config.yaml
n_layer: 12
norm: "rmsnorm"
attn_scale: 0.125
init_std_o: 0.0
init_std_down: 0.0
Each number is 128 + 24 x the weight over its row's rms, rounded and kept within 0 to 255. Layers, rows and columns count from 0. The size above them is the row's rms in percent of the matrix's.

# layer 2 MLP gate, 1728x640, rms 0.0844, rows 1352-1368, columns 128-191
size [ 97 101 109 103  98  92  99 100  96  96  98  97 100  98 107  99  98]
[[156 158 168 121 123 117 121 143 147 128 148 148 125 124 138 132 152 176 148 163 186 138 147 170 106 111 114 129 166 129 103 122 170 115  98 125 182 161 101 154 117 135 156  76 121 134 106 117 155 135 151 101 109 143 164 143 129 138  99 118 145 155 149 159]
 [ 56 139 129 139 130  99  95 107 155 157 137 117 141 116 119 137 103 125  91 137 118 185 116 139 123 158 140 121 134 135  95 164 178 154 127 122 134 161 109 136 105 146 135 172 130 170 150 123 149  84 128 125 135 126 115  96  85 139 137 122 138 119  99 137]
 [129 102 123  94  70 113 130 149 123 117 145 165 115 122 177  93 126 137 168 165 174 143 100  95 124 138 167 143  72 105 140 110 167  91 138 128 121 138 104  98 169 137 131 168 120 130 157 123 118 106  89 150 109 116 120 137  78 122 136 159 163 109 168 134]
 [160 115 157 116 110 115 113 106 176 157 123 150 116  72  68 119 116 126 139 103 114 121  85 134 153 142 142 116 151 189 148 142 126 127 133 124 140 118 160 163 171 130 156 154 161 150 127  97 146 114 162  89 111  98  95 118 151 148 128  91 144 123 131 121]
 [104 167 123 152 156 167 179 124 100 110 119 186 123  87 166 106 117 173 176 150 123 141 102 138 137 119 119 111 155 128 164 107 163 131 187 166 123 108  85 163  87  80 138  96 149 140 144 108 147 136 122 119 130 113 172 144 142 128 113 119 174 127 101 130]
 [118 124 152  85 139 153 135 118 142 149 156 121 141 108 128 129 175 117 106 121 141 111 126 135 126 157 102 101 110 131 109 187 122 147 153  96 113 127 137  96 106 111 146 100 135 136 154 110 123 202 102 149 171 136 127 152 124 128 117  70 104  88  90  97]
 [142 123 156  73 158 112 125  77 184 134 130 162 138 112 159 123 124 174 107 109 120 122 142 174 118 105 140 118 141 135 100 120 153 101 122 136 113  95 124 116 129 103 161 127  65  72 142 152 119 132 110 151 120 142 153 167 107 111 143 162 134 119 147 134]
 [138  89 136 138 133 171 147 114  71 116 150 134 105 183 122  81 106 126 145 123 145 128 159 167  87 134 114 136 134 131  90 120 137 101 129 124 126 134 152 136 112 113 123 199 100  87 132 125 127 113 146 145 188 170 135 140 115 148 116 162 132 117 131 180]
 [115 107 156 103 134 143 144 113 118 101 169 126 106 130 124  71 141 119 157  84 146 118 145  89 118 129 127 161 120  51 144 128 184 146 109 155 144 157 102 137 130 125 132 120 137 155 147 111 103 114 145 106 135 140 184  99 126 120 132 151 136 107 126 128]
 [144 141 194 120 105 110 122 174  86 154 133 136 124 116 127 136 138 178 141 135 136 149 103 152 135 100 143 151 150 114 201 144 155 125 106 134 127 130 130 141 123 145 139 152  96 131 115 146  87 129 132 104 140 137 120 128 131 129 120 141  98 124 146 140]
 [139 155  86 110 116 149 158  90 152  87 163 108 162  92 139 109  97 133 184  74 129 159 142 111 121 137 123 144 109 111  82 154 131 143  80 129 160 120 118 121 120 147 127 121  76 122 100 156 131 118 145  77 169 118 128 165 110  88  96 100  89 134 137 121]
 [127 106 135 101 115 155 149 179 150 125  92 129 168  89 147 135 127 166 146 120 110 136 177 110  79 149 176  95 162 164 145  88  95 144 174 146 167 114 118 108 119 107 108 118 149 142  98 125 139 103 146 131 165 154 141 101 127 141 141 201  96 112 125 146]
 [105  92 151 132 127 126 108 133 165 156 146  91 107 130 106 125 137 100 121 109 118 153 144 116 120 137 125 108  60 132 132 112 149 128 131 159 169 110 168 131 145  88 165 165 169 126 152 140 124 104 124 142  98 145 121 113 108 136 140 122 133 128  75 115]
 [ 88 123 152 130 117 153 126 141 103 116 127 136 124 110 131 154 126  97 153 144 137  96  95 174 113 125 117 137 113 136 163 116 118 109 128 128 111  96  94 136 145 102 125 125 116 147 155 137 128 178 118 159 137 109 114  80 106 168 102 108 125 102 118 161]
 [110 137 156  92 133 101  88  75 111 152 107 154 147  61 126 136 139 153  77 146 120 123  84 135  97 125 143 147 166 150 170  93 139 125  83 138 125 134 126 158 115 107 136  84 112 135 119 196 135  91 143 147 146 145 140 135 124 105 123 132 144 124 173 110]
 [117 122  79  90 127 119  67 121 120 146 106 138 133 159 139 123 112 144 163 106 106  95 152 130 126 164 137 132 198 152 103 105 106 141 117 110 137 152 126 177 158 147 127 149 166 144 149 152 145 136 112 110  80 159 125 116 121 167 139 143 122 143 139  87]
 [107 109 136 109 159 142 141 109 161  89 152 157 118 147 134 146 122 105 124 108 109 111 145 125 119 137 153 137 122 123 139 104 117 153  86 164  79 142 115 129 156 125 122 149 105  77 127 123 122 151 138 104 108 147 170 108 144 167 150 164 130 164 150 155]]
# layer 2 MLP up, 1728x640, rms 0.0856, rows 1352-1367, columns 128-191
size [ 96 100 104 105  97  95 101 107  94  98  92 101 100  95 104 103]
[[105 106 122 171 119 161 128 104 169 108 110 148 133 177 134 115  86 165 103 162 154  78 122 129  92 158 114 157 102 134 123 142 155 134 140 168 131 134 128 145  93  91 117 134  82  86 162 100  98 108 165 130  98 129 138 113 148 109 117 124 131 105  85  68]
 [108 127 166 122 113 112  99 165 131 107 137 151 128 114 125 105  96 129 136 152 115 110 129 139 112 166 118 120 137 117 103 133 147 157 134 129  94 109 147 143 126 107 153 120 125 136 141 137 155 159 134 155 135 121  90  99 106  87 127 134 141 132 150 127]
 [154 148 156 111  80 146 134 102 114 102 148 123 115  83 135  85 107 123 140 125 139 132 127 133 109 126 146 134 109  84  88 124 129 129 145 167 156 105  55  86 165 141  94 103 115  98 127 158 110 117 116 123 126 119 105 110 125 137 125 120  71 116 146 168]
 [122 124 132 126 127 108 125 129  91 128 155 125 122 143 130 120 139 141  86 111 132 126 155  94 132 122 120 126 141  25 149 130 115 144 113 137 106 140 139 133 158 128 123 147 108 154 122 125 164 125 120 135 142 153 129 125  74 133 141 157 117 106 157  95]
 [140 159 159 129  61 172 159 109 143 155 161 171 108 103 123 102 175 125 107 144 107 127  78 147  84 137 122 150 127 138 165 116 106 120 168 161  91 126 147 157  78 176 134 132 112 143 133  99 121 129 170 122 137 127  96 149  96  86 141 107 176 151  75 149]
 [170  98 113 123 115 114 121 124 113 172 109 103 155 142 142 157  85 133 124 132 102  91 145 112 134 105 119 141 115  79 104 125 131 107 106 111 144 149  75 177 126 149 105 102 157 120 137 136 171 198 152 150 149 113 115 112 137 125 125 144 163 104 161  96]
 [128 118 175 115 138 145 151 121 130 167 139  89 164 109 124 136 130 146  91 119 155  94  94 120 140 145 161  90  45 177 130 108  68 158 151 122  87 110 153 113  94  64 119 127 152 141 149 157 164  77 117 101 111 108 140 100 139 121 136 109 136 182 122 102]
 [187 144  82 147 123 134 123 111 126 132  99 132  88 112 140 102 120 146 139  84 127  93 154 113 120 120 134 145 168 188 113 134 155 146  84 162 142 127 159 126 152 155 172 137  88 101 103 124 146 166 141  80 111 117 113 106 174  91 123 122 127 101 141 141]
 [125 104 115 112 103 162 108 154 138 145 136 138 149 108 113 110 157 122 100 142 184 192 116 126 129 142 150 131  92 101  98 145 151  96 117 150 121 139 135  96 102 101 112 146 113 131  85 120 118 155 127 138 122 140 147 188 135 143 142 131 141 119 166  70]
 [145  91  97 116 121 113 158 147 167 126 164 134 176 118 150 151 125 167 105 144 155 120 152 117 122  83 148 108 121 141 125 131 125 124 105 145 164 116  95 102 112 120 131 128 149  63 184 176 139 156 132 113 167 128 114 130 158 125 124 114 121 144 146 122]
 [128 143 143 188 104 175  92 138 137 119 119 123 135 160 166 161 170 115 135 111  78 142 107 146 169 152 138 121 134 175 131 122  95 124 132 117 132  92 158 145 137 108  80 171 128 139 141 147 101 138 113 149 109 137 110 113 115 125 138 168 156 140 122 112]
 [115 127 134 134 139 132 143 109 161 156 116 113 142 158  95 107 139 133  98 164 116 125 121 136 115 144 141  98 158 121 147 103 153  99 102 107 113 152 143 154 148  91 150 105 124 107 124 163 155 139 145 131 117  89  50  91 133  66 136 152 126 113 175 151]
 [ 98 160 129 152 145 128  97 127 160 116  99 133 128 141 128  66 124  88 157 171 171 153 167 165 143 153 108 134 133 127 139 117 169 125 141 101 105 150 166 119 161 145 143 161 142 106  96 144 136 141  81 148 135 138  91  90 105 118 116  88  99 112 117 150]
 [144 116 148 125 173 142 126 112 114 146 118 129 137 126 110 125 135 109  73 101  94 111 130 114 159 132 140 158 152 125 135 127 101 137 115 121 143 210 131 116 111  98 118 146  97 109 126 138  92 150 164 133 141 127 169 125 116 144  90 131 163 140 120 118]
 [ 89 118 109 126 155 140  91 115 148 126 170 137 103 135  85 158 145 111 148 167 137 134 134 126  74 139 140 106  99 137 126 137 128  84 160 125 112 141 146 102 104 129 100  98 115 115  98 126 139 114 157 125 145 122 151 122 106 128 170  98 146 106 132 139]
 [135 136  93  77 117 167  86 164 109 165 120 103 120 161 136 119 131 154 149 144 150 114 164 118 105 126 128 127 131 144 133 150 139 116 169 132 149  81 140 121 133 133 145 119 103 154 161 105 121 106 138  90 113 170  98 139 139 113  97  88 153 133 121 154]]
# layer 2 MLP down (transposed), 1728x640, rms 0.0493, rows 1352-1367, columns 128-191
size [100  99 103 112  98  96  99 102  99 100  99  94  99  98 102 102]
[[134  90 122 147 152 141 109 151 141 110 142 109 111 139 122 132 102 130 109  86  74 123 120 144 145 121 165  91  83 112 137 164 118 122 118 150  95 148 141 143 153 105 119 142 126 125 143 157 159 105 111 136 143 163 147 128  98 132 200 194 104  95 153 120]
 [145 153 157 143 181  90 114 127 120 180 110 108 132 124 130 116 132 143 160 156 117 104  99 131 102 150 147 116 115 148 134 106 126 140 150  92 134  52 131 137 153 122 113 122  94 112 133 146 121 119 112 142 138 108 119 143 132 140  90 135 188 110 207 106]
 [140 114 111 130 120 140 176 175 123 162  92 140 130 118  64 132 159 112  77  87 149 132 103 143  82 129 114 123 129 142 123  89 120  75 132 155 126 122 113 152 113 116 118 149 165 141  96 165 129 168 193 129 121  98 142 121 122 117 118 137 101 131 117 117]
 [154 137 144 134 128 175 104 121 160 104 119 108 122 103 112 109 148 109 109 115 136 115 152 143 179 109 108 108 162 179 137 133 149 108 115 109 123  94 165 168 161 128 133 133 102 131 125 123  97 142 171 134  96 130 129 113 190 166  97 110 142 126 103 144]
 [108 119  72 136 120 107 141 141  91 160 101 102 123 139 160  92  98  78 114 110  91 110  79 124 147 172 131 143 131 103 109  95 171 147  94  97 133 101 146 128 218 152 117 122 100 128 139 128 126 149 122 166 108 139 138 133 112 101  77 110 128 141 121 147]
 [122 102  71 119 102  69  84 110 141 140 119 132 128  98 137 171 168  96 118  76 152 120 135 112 148  98 152 118 129  96 139 136 188  67  89 125 145 166  96 154 131 136 122 142  91 105 110 127  92 169 166 128 156 138 113 121 162 169 157 182 103 133 172 121]
 [112 104 160 155 138 146 121 139 159 135 124 124 135 148 122 123 116 119 121 145  93 146 107 160 152 109 122 110 140 128 112 154 128 103 114 115 147 113 107 126 124 107 120  72 115 123 121 138  99 162 125 144 144 116  88 141 162 126  79 126 144 150  99 141]
 [127 125 173 113 133 116 109 152 129 176 111 113 118 129 124 150 136 116 147 179 151 157 120 163 147  91  90 169 145 117 129 111 144 109 125 152  85  97 116 106 126 117  99 134 159 136 145 143 139  99 126 142 168 109 186 121  93 160 119 160 133  86 135 178]
 [156 105 129 103 146 124 140 136 146 110 109  98 138 147 153 106 128 163 144 101 158 142 121 125 122 127  94 142 115 128 163  94 179 144 125  98 138 131 101 170 114  64 121 162 150 140 136  87 146 119 142 185 108 150 167 145 113  97 132 127 125  90 145 124]
 [116 112 157  95 143 121  85 107 167 184 155 126 143 121 125 119 128 177  96 117 146 176 139 160 130 121 136 130 132 116 141 103 106  62 116 112 112 127 160 102 105 157 137 105 135 110 103 119 123 113 134  81 137 105 103 126 152 182 162 153  72 147 154 160]
 [152 124 128 156 135 107 124 111 130 110 129 124 124 163  96 141 140 133  94 133 123 132 142  99 145 131 148 117 121 118 156 181 162 105 133 119  99 129 129 143 157 129 134  89 139 177 174 155  96 133 129 185 104 118 133 158  96 104  99 132 148 119 119 103]
 [172 169 106 150 110 106 131 142 159 119 137 118 128 115 133 141 151  88 130 140 176 180 111 118 124 111 114 141 144  93 153 148 112 136 125 140 121 116  97 106  82 128 172 110 137  91 124 172 126  91 145  88 121 110 126 143 145 134 255 123 121 118 108 114]
 [118 134 131 133 162  83 110 119 121 154 129 108 127 148 140  95  99 132 151  80 118 134  57 158  94 144  77 143 126 111 135 168 161 123 119 144 135 134 171 112 186  75 136 160 107  79 119 107 138 151 142 152 125  84 149  87 134 117 190  92 106 115 158 110]
 [121 117 105 125 106 110  91 134  73 129 126 139 124  98 124  74 141  83 134 134 126 121  74 150 158 121 130 129 157 124 138 108 148  93 115 104 103 139  83 116 134 113 111 127  99 121 107 127 163 168 118 158 120 151 121 123  80 154 133  93 117 124  86 133]
 [134  89 140 156 127 134 128 138 127 189 115 168 102 109 128 106 169 102  78 119  80 144  97 111 113 114 100 115  89 129 110 120 123 140 146 154 113 103  94 111  90  97 120 133 140 102 135 204 134 139 129  98 167 125 102 124 168 146  75 151 155 109 145 164]
 [126  94 134 118  77 163 148 133  95  94 153 132 117 158 110 148 179 135 122 171 147 143 144  70 125 130 131  97 141 158  77 116 107 153 121 124 156  70 111 131 112 159 126 120  64 128 120 154 130 149 105 134 119 119 138 102 124 180  85 130 130  96 122 105]]